config.yaml
d_mlp: 1536
positions: "learned"
beta1: 0.95
beta2: 0.99
lr_head: 0.0054
final_lr_fraction: 0.1
batch_tokens: 65536
Each number is 50 + 12 x the weight over its row's rms, rounded and kept within 0 to 99. Layers, rows and columns count from 0. The size before them is the row's rms in percent of the matrix's.

# layer 12 MLP down (transposed), 1536x384, rms 0.032, rows 817-850, columns 336-383
109:48 60 43 43 37 46 54 36 42 47 29 50 47 44 42 67 38 71 45 45 42 71 65 40 48 41 60 55 47 44 39 30 63 55 41 47 43 25 54 58 71 42 60 58 58 43 33 44
098:78 68 63 63 64 65 51 44 62 23 53 38 49 64 57 41 58 53 58 43 38 58 52 52 34 42 56 40 57 56 68 47 51 56 47 47 41 39 54 43 51 36 54 48 66 44 53 52
109:64 56 50 27 53 34 76 45 52 12 59 60 38 50 34 39 51 49 55 42 57 62 71 42 43 48 44 68 51 67 48 54 50 45 60 49 50 34 52 61 53 55 29 38 56 54 58 42
117:39 53 51 57 31 47 40 43 48 09 29 34 58 59 64 49 42 58 66 29 52 50 47 58 65 53 53 33 49 60 56 51 34 45 55 50 57 48 38 59 44 44 57 70 38 54 49 49
100:45 71 66 40 48 38 74 58 52 46 53 46 37 27 64 46 56 64 33 55 37 43 53 48 57 60 50 55 44 59 32 63 41 50 71 41 44 23 60 46 44 60 36 36 43 53 55 46
102:39 43 65 39 47 57 42 43 47 13 42 50 63 87 48 50 37 53 59 35 53 60 57 58 43 42 36 68 41 48 52 54 36 46 44 77 55 55 33 54 32 26 56 52 77 48 36 52
102:45 62 53 54 53 62 44 57 68 20 48 43 99 48 75 56 43 52 49 57 39 42 39 40 50 52 47 37 26 66 39 47 53 48 49 63 67 54 43 45 28 42 51 40 39 64 61 64
096:53 59 58 54 56 39 58 37 42 06 50 65 19 43 55 61 58 59 66 43 52 70 64 42 45 66 38 49 64 46 46 55 24 53 65 62 56 58 61 62 26 37 66 59 44 49 41 54
102:66 59 55 55 56 64 44 41 50 42 44 46 56 43 29 23 40 52 47 59 51 48 60 35 43 38 53 47 58 37 63 62 55 71 68 59 41 61 63 43 37 47 55 24 47 47 58 37
103:43 39 60 46 71 56 54 53 36 44 74 50 43 54 32 61 41 49 59 38 51 53 62 47 48 75 59 25 63 58 45 56 40 37 54 31 71 45 58 31 60 45 38 26 48 78 55 46
104:42 31 56 48 73 51 42 34 36 28 50 65 43 49 74 49 62 58 71 35 49 42 66 51 75 29 54 58 54 26 44 56 60 56 62 27 69 60 52 71 51 37 50 52 39 48 43 70
098:43 67 45 09 38 54 55 20 57 25 60 30 31 56 59 68 49 81 59 61 46 43 48 54 41 50 52 44 44 53 64 44 68 74 36 56 49 56 58 58 48 39 34 48 39 59 49 51
096:63 45 42 79 64 54 39 60 49 65 51 54 31 75 19 57 51 64 56 50 49 59 43 41 46 56 43 60 78 32 48 50 42 61 76 36 43 54 68 57 40 44 48 48 59 56 61 41
103:78 55 38 51 44 33 39 56 36 36 42 38 49 64 60 40 32 56 71 61 61 53 58 35 68 59 61 61 43 44 46 54 32 38 45 50 29 50 41 61 27 24 59 59 38 35 53 56
100:46 39 41 54 27 47 35 62 53 20 77 55 55 37 51 52 57 47 49 56 62 49 56 60 58 53 44 51 37 83 48 65 46 55 55 42 36 60 69 56 33 54 69 53 45 38 46 48
094:72 50 49 48 53 44 47 53 58 61 29 52 52 65 66 52 65 49 56 73 26 53 63 35 70 51 49 41 39 49 59 47 53 52 57 42 38 47 69 44 43 30 60 44 65 40 57 67
096:47 69 37 52 49 61 39 63 49 46 36 67 55 60 36 60 44 50 58 41 41 43 61 43 53 75 59 64 47 44 64 66 31 36 47 48 65 72 63 43 58 60 54 34 64 51 55 57
095:37 57 67 57 49 48 49 33 46 72 46 46 55 60 58 52 59 50 45 34 68 57 29 61 43 45 27 58 44 62 50 51 49 52 77 59 37 57 54 54 49 69 54 59 57 65 35 41
093:34 29 68 69 56 45 53 49 35 58 55 30 68 54 24 60 65 47 47 51 54 62 49 65 42 53 20 56 57 26 50 54 43 56 49 48 60 50 36 51 49 42 64 36 58 53 16 57
098:56 80 65 49 47 77 63 36 51 42 43 64 54 56 36 62 72 66 41 41 48 60 60 63 44 59 52 58 67 40 66 46 56 45 50 58 35 38 35 50 52 65 38 74 60 38 32 50
107:34 37 46 42 40 52 30 57 11 39 52 44 33 88 49 58 25 51 49 69 47 69 65 60 66 47 61 43 42 54 49 49 38 65 31 41 50 57 49 61 48 65 71 42 43 38 37 47
099:62 30 56 96 36 43 56 45 46 61 56 66 30 57 48 59 46 50 52 45 67 38 47 43 49 46 46 44 52 39 40 49 59 39 34 50 47 70 39 41 69 60 52 59 58 38 67 55
106:70 50 52 42 64 38 68 56 53 36 61 34 44 52 34 59 57 71 46 38 57 50 43 50 60 57 81 52 56 78 52 53 52 74 60 50 46 56 47 56 47 59 64 50 44 35 37 59
099:61 43 42 34 38 47 44 44 47 65 34 61 45 52 61 56 32 46 30 69 50 46 59 43 63 49 20 55 39 36 36 49 44 35 36 46 35 39 53 56 49 37 36 42 60 56 57 49
106:51 68 33 47 55 54 41 32 49 35 66 27 44 41 67 44 65 63 47 32 54 62 48 49 38 49 37 63 44 73 56 54 52 51 58 51 59 50 34 48 46 47 35 42 43 58 60 52
087:40 33 42 50 66 61 38 53 53 59 51 32 44 55 64 32 46 38 58 69 53 62 55 43 52 30 43 36 31 31 41 56 47 27 46 39 43 42 37 45 22 54 47 58 57 30 55 38
106:42 58 54 70 31 58 44 63 58 26 44 56 37 75 47 50 47 42 58 44 60 46 76 48 56 28 77 60 43 49 46 65 65 65 58 32 63 34 43 39 59 30 29 53 62 72 48 58
104:49 47 32 71 57 50 34 29 29 21 54 73 49 52 47 67 59 51 27 41 54 44 57 35 25 50 47 40 64 61 48 53 43 61 62 45 40 35 41 54 58 43 32 48 59 45 49 65
104:49 73 55 29 54 27 29 62 65 37 53 67 42 45 38 49 74 49 59 54 39 76 44 65 26 55 62 42 71 53 46 44 46 47 21 42 37 73 68 50 48 28 48 45 51 47 48 51
102:48 48 65 54 46 49 56 43 73 26 65 48 42 41 67 54 42 37 46 61 30 35 65 33 80 61 37 59 45 33 40 57 50 49 56 69 44 52 39 43 72 68 53 76 56 49 58 56
104:35 52 65 58 44 31 43 46 44 47 50 53 45 72 67 55 63 65 38 46 49 38 60 61 48 39 40 39 54 53 75 42 44 49 62 69 52 65 45 40 53 51 51 40 64 39 54 57
100:51 45 48 53 45 71 47 40 34 56 40 43 51 43 47 70 48 49 35 26 61 38 77 46 50 41 66 47 57 54 59 46 45 48 36 38 47 33 65 58 61 52 37 51 52 64 50 30
089:51 36 41 32 61 31 62 61 52 44 45 50 61 35 52 68 64 46 41 63 73 61 48 29 39 43 42 62 61 60 38 47 51 42 43 43 78 62 34 53 70 39 62 44 39 23 49 66
111:63 46 48 44 59 59 54 32 47 56 62 35 78 66 39 40 48 38 48 67 42 63 59 56 34 46 72 46 63 62 51 39 59 46 47 49 48 45 45 43 46 51 49 48 34 49 53 32
# layer 12 MLP up, 1536x384, rms 0.0309, rows 818-851, columns 336-383
096:57 68 66 41 83 29 46 14 49 49 58 58 72 60 43 71 36 36 38 54 46 38 65 60 49 55 54 52 52 49 63 47 54 42 60 53 35 42 23 58 45 50 50 42 33 56 62 46
097:45 60 62 36 36 57 62 48 38 33 54 27 53 66 55 55 29 59 45 49 47 39 54 40 43 40 61 56 51 39 63 68 44 64 68 43 17 26 69 37 45 56 54 64 45 33 47 50
110:73 56 55 52 60 55 36 48 59 40 56 18 22 48 15 45 24 52 45 45 55 47 80 60 50 74 37 31 42 39 58 43 60 61 36 47 41 37 47 65 46 44 44 53 32 65 61 30
109:66 53 47 66 35 53 69 57 32 52 44 55 52 60 57 55 55 54 46 51 50 41 51 64 49 48 53 56 37 42 60 41 40 73 69 41 62 82 48 58 60 31 30 64 48 42 66 40
088:73 57 59 51 33 61 32 37 59 49 59 35 36 36 38 64 60 51 63 66 45 60 58 49 52 59 65 39 49 55 82 47 51 45 74 54 38 49 57 56 67 46 36 52 47 63 78 47
099:49 66 43 36 44 50 53 52 42 51 41 58 34 48 67 55 30 50 33 61 57 47 76 37 32 49 58 52 47 52 45 39 28 66 46 62 22 32 78 49 45 54 39 47 63 14 38 44
099:57 32 60 48 64 26 49 23 60 41 62 56 45 52 37 45 28 54 54 51 39 54 59 19 55 56 53 31 56 39 51 40 66 45 67 55 73 53 30 54 47 69 50 64 60 35 56 51
091:56 42 63 52 41 40 66 45 50 41 51 39 48 43 70 61 34 70 61 68 50 67 38 43 59 33 46 44 64 55 53 51 74 48 57 25 54 63 60 48 48 41 35 47 48 47 39 39
101:64 54 41 43 53 58 54 44 68 50 54 26 42 41 55 54 48 60 42 68 28 37 39 55 37 35 55 56 37 60 50 62 45 43 45 48 57 73 51 43 49 50 45 56 46 50 69 74
098:33 42 61 45 37 53 52 49 40 36 50 51 41 55 52 51 58 69 55 68 31 34 34 45 26 62 53 64 33 70 42 32 46 48 58 62 24 31 55 20 45 49 37 49 64 54 37 48
092:46 47 72 59 43 36 47 37 44 35 51 64 42 56 54 55 51 47 57 33 59 53 62 39 39 49 44 55 38 49 51 42 61 56 59 36 46 51 39 50 25 64 73 65 30 51 59 43
101:65 35 57 46 40 39 60 36 49 47 48 37 61 58 54 45 50 55 36 49 34 50 59 51 44 28 47 45 53 40 61 61 37 39 52 53 34 39 32 41 43 53 36 40 51 55 43 45
097:63 59 40 32 56 58 50 28 39 47 60 45 53 57 45 55 48 59 47 76 43 45 67 42 52 46 49 50 40 40 47 46 66 51 50 44 52 67 54 43 50 39 49 50 40 33 72 42
091:45 70 46 56 52 43 55 42 48 41 36 24 63 65 62 56 65 50 53 46 49 84 47 47 51 50 52 57 57 53 53 40 49 55 47 44 41 43 17 42 61 59 43 54 23 49 47 53
099:52 66 40 55 46 62 45 68 64 43 43 29 56 62 45 63 23 33 63 48 48 53 44 70 30 42 64 44 50 43 33 46 46 37 56 58 58 46 28 50 71 26 27 30 41 58 46 54
102:84 41 68 58 53 33 55 46 43 53 67 46 46 58 39 49 64 51 65 38 47 66 38 48 55 48 49 54 44 62 60 55 54 34 47 58 45 54 42 33 38 53 65 48 39 59 47 47
091:54 53 41 37 63 62 29 36 51 67 69 56 55 38 47 44 59 38 53 66 49 59 59 38 51 36 51 47 43 37 55 65 68 44 72 33 58 54 32 48 54 45 66 39 38 74 55 55
096:52 66 55 35 32 48 54 37 82 60 67 40 43 50 60 67 58 45 35 45 25 31 49 49 72 48 30 60 59 60 60 52 40 53 50 45 40 33 35 40 43 21 41 47 52 27 50 44
094:55 41 61 61 60 36 38 37 62 49 47 45 51 71 44 37 28 49 65 60 42 31 70 57 47 35 47 55 47 30 52 52 59 48 62 28 46 31 41 28 40 49 59 57 49 47 57 56
106:61 46 44 47 50 60 67 62 39 43 54 48 63 64 57 48 53 37 63 57 50 48 74 29 62 66 95 54 61 50 42 75 64 57 50 46 47 44 40 67 42 36 39 30 68 65 39 33
101:30 66 60 53 67 45 42 29 51 55 46 50 48 77 58 49 57 68 55 71 46 41 74 56 57 57 61 56 59 66 61 39 35 45 52 39 32 60 56 48 43 67 65 37 41 53 60 32
109:39 58 75 35 48 59 62 41 71 60 49 46 46 61 43 44 27 28 36 35 56 68 65 48 64 49 55 49 66 51 52 55 64 54 61 34 47 45 27 47 48 51 49 45 68 44 58 61
103:45 60 60 57 46 46 67 38 56 42 61 68 66 48 63 52 28 65 62 54 43 52 60 56 60 44 49 67 54 47 69 58 57 60 68 51 20 42 43 28 51 65 48 66 38 56 37 71
101:37 73 43 49 52 65 30 31 50 41 54 33 61 66 50 57 33 43 48 43 27 72 66 41 41 46 41 53 53 46 50 56 53 62 41 61 26 43 45 56 43 56 44 46 47 49 71 39
097:42 44 39 57 63 51 78 37 42 55 36 52 61 52 56 49 64 74 46 38 43 55 52 36 57 68 59 66 48 69 40 42 37 51 60 45 65 31 48 61 40 56 44 62 30 34 45 35
090:65 38 60 70 50 34 63 41 47 51 49 45 75 56 51 61 54 50 54 58 56 31 54 59 48 63 28 54 52 56 53 49 76 56 33 41 63 68 36 45 25 52 57 34 17 49 57 39
117:65 65 60 60 72 46 26 45 55 33 28 12 52 71 33 64 45 68 55 51 41 50 65 41 57 67 43 59 53 42 66 58 67 45 52 51 51 30 63 30 43 54 67 58 59 64 50 64
103:53 37 61 30 60 57 55 63 41 41 46 20 60 37 46 42 34 41 48 50 64 53 65 64 42 25 47 33 37 23 60 65 42 56 55 49 36 65 40 40 50 51 34 59 50 50 33 45
102:65 68 43 37 55 32 71 52 48 46 49 49 47 41 38 49 65 41 49 47 46 50 46 79 46 57 45 50 37 68 53 63 41 49 58 47 62 50 56 62 69 48 49 32 55 59 75 39
096:34 52 48 60 66 67 45 60 59 34 67 42 41 43 31 64 36 55 60 70 33 50 52 59 46 41 62 40 42 45 52 43 45 60 23 39 53 35 44 52 58 49 53 50 55 45 61 56
099:45 49 59 30 50 58 66 53 44 41 44 41 62 59 51 59 48 43 63 58 52 51 59 70 39 33 55 72 31 41 49 49 66 66 63 47 54 55 61 66 54 50 55 62 44 39 30 56
090:62 66 40 47 41 68 42 38 57 34 51 44 72 70 44 46 37 77 54 30 31 41 52 61 43 48 53 63 51 45 58 57 53 70 38 54 19 39 64 46 38 61 49 15 76 82 52 33
105:62 60 60 48 68 30 69 43 56 42 29 53 46 50 68 59 47 55 47 59 55 59 51 36 47 59 52 46 61 31 43 70 70 65 55 45 60 37 38 40 60 34 19 66 35 52 41 44
104:38 54 49 23 56 51 33 37 49 55 57 31 47 45 44 55 62 40 53 57 47 49 60 72 36 54 46 35 51 46 66 69 36 62 57 69 49 60 48 49 27 12 33 51 51 45 54 41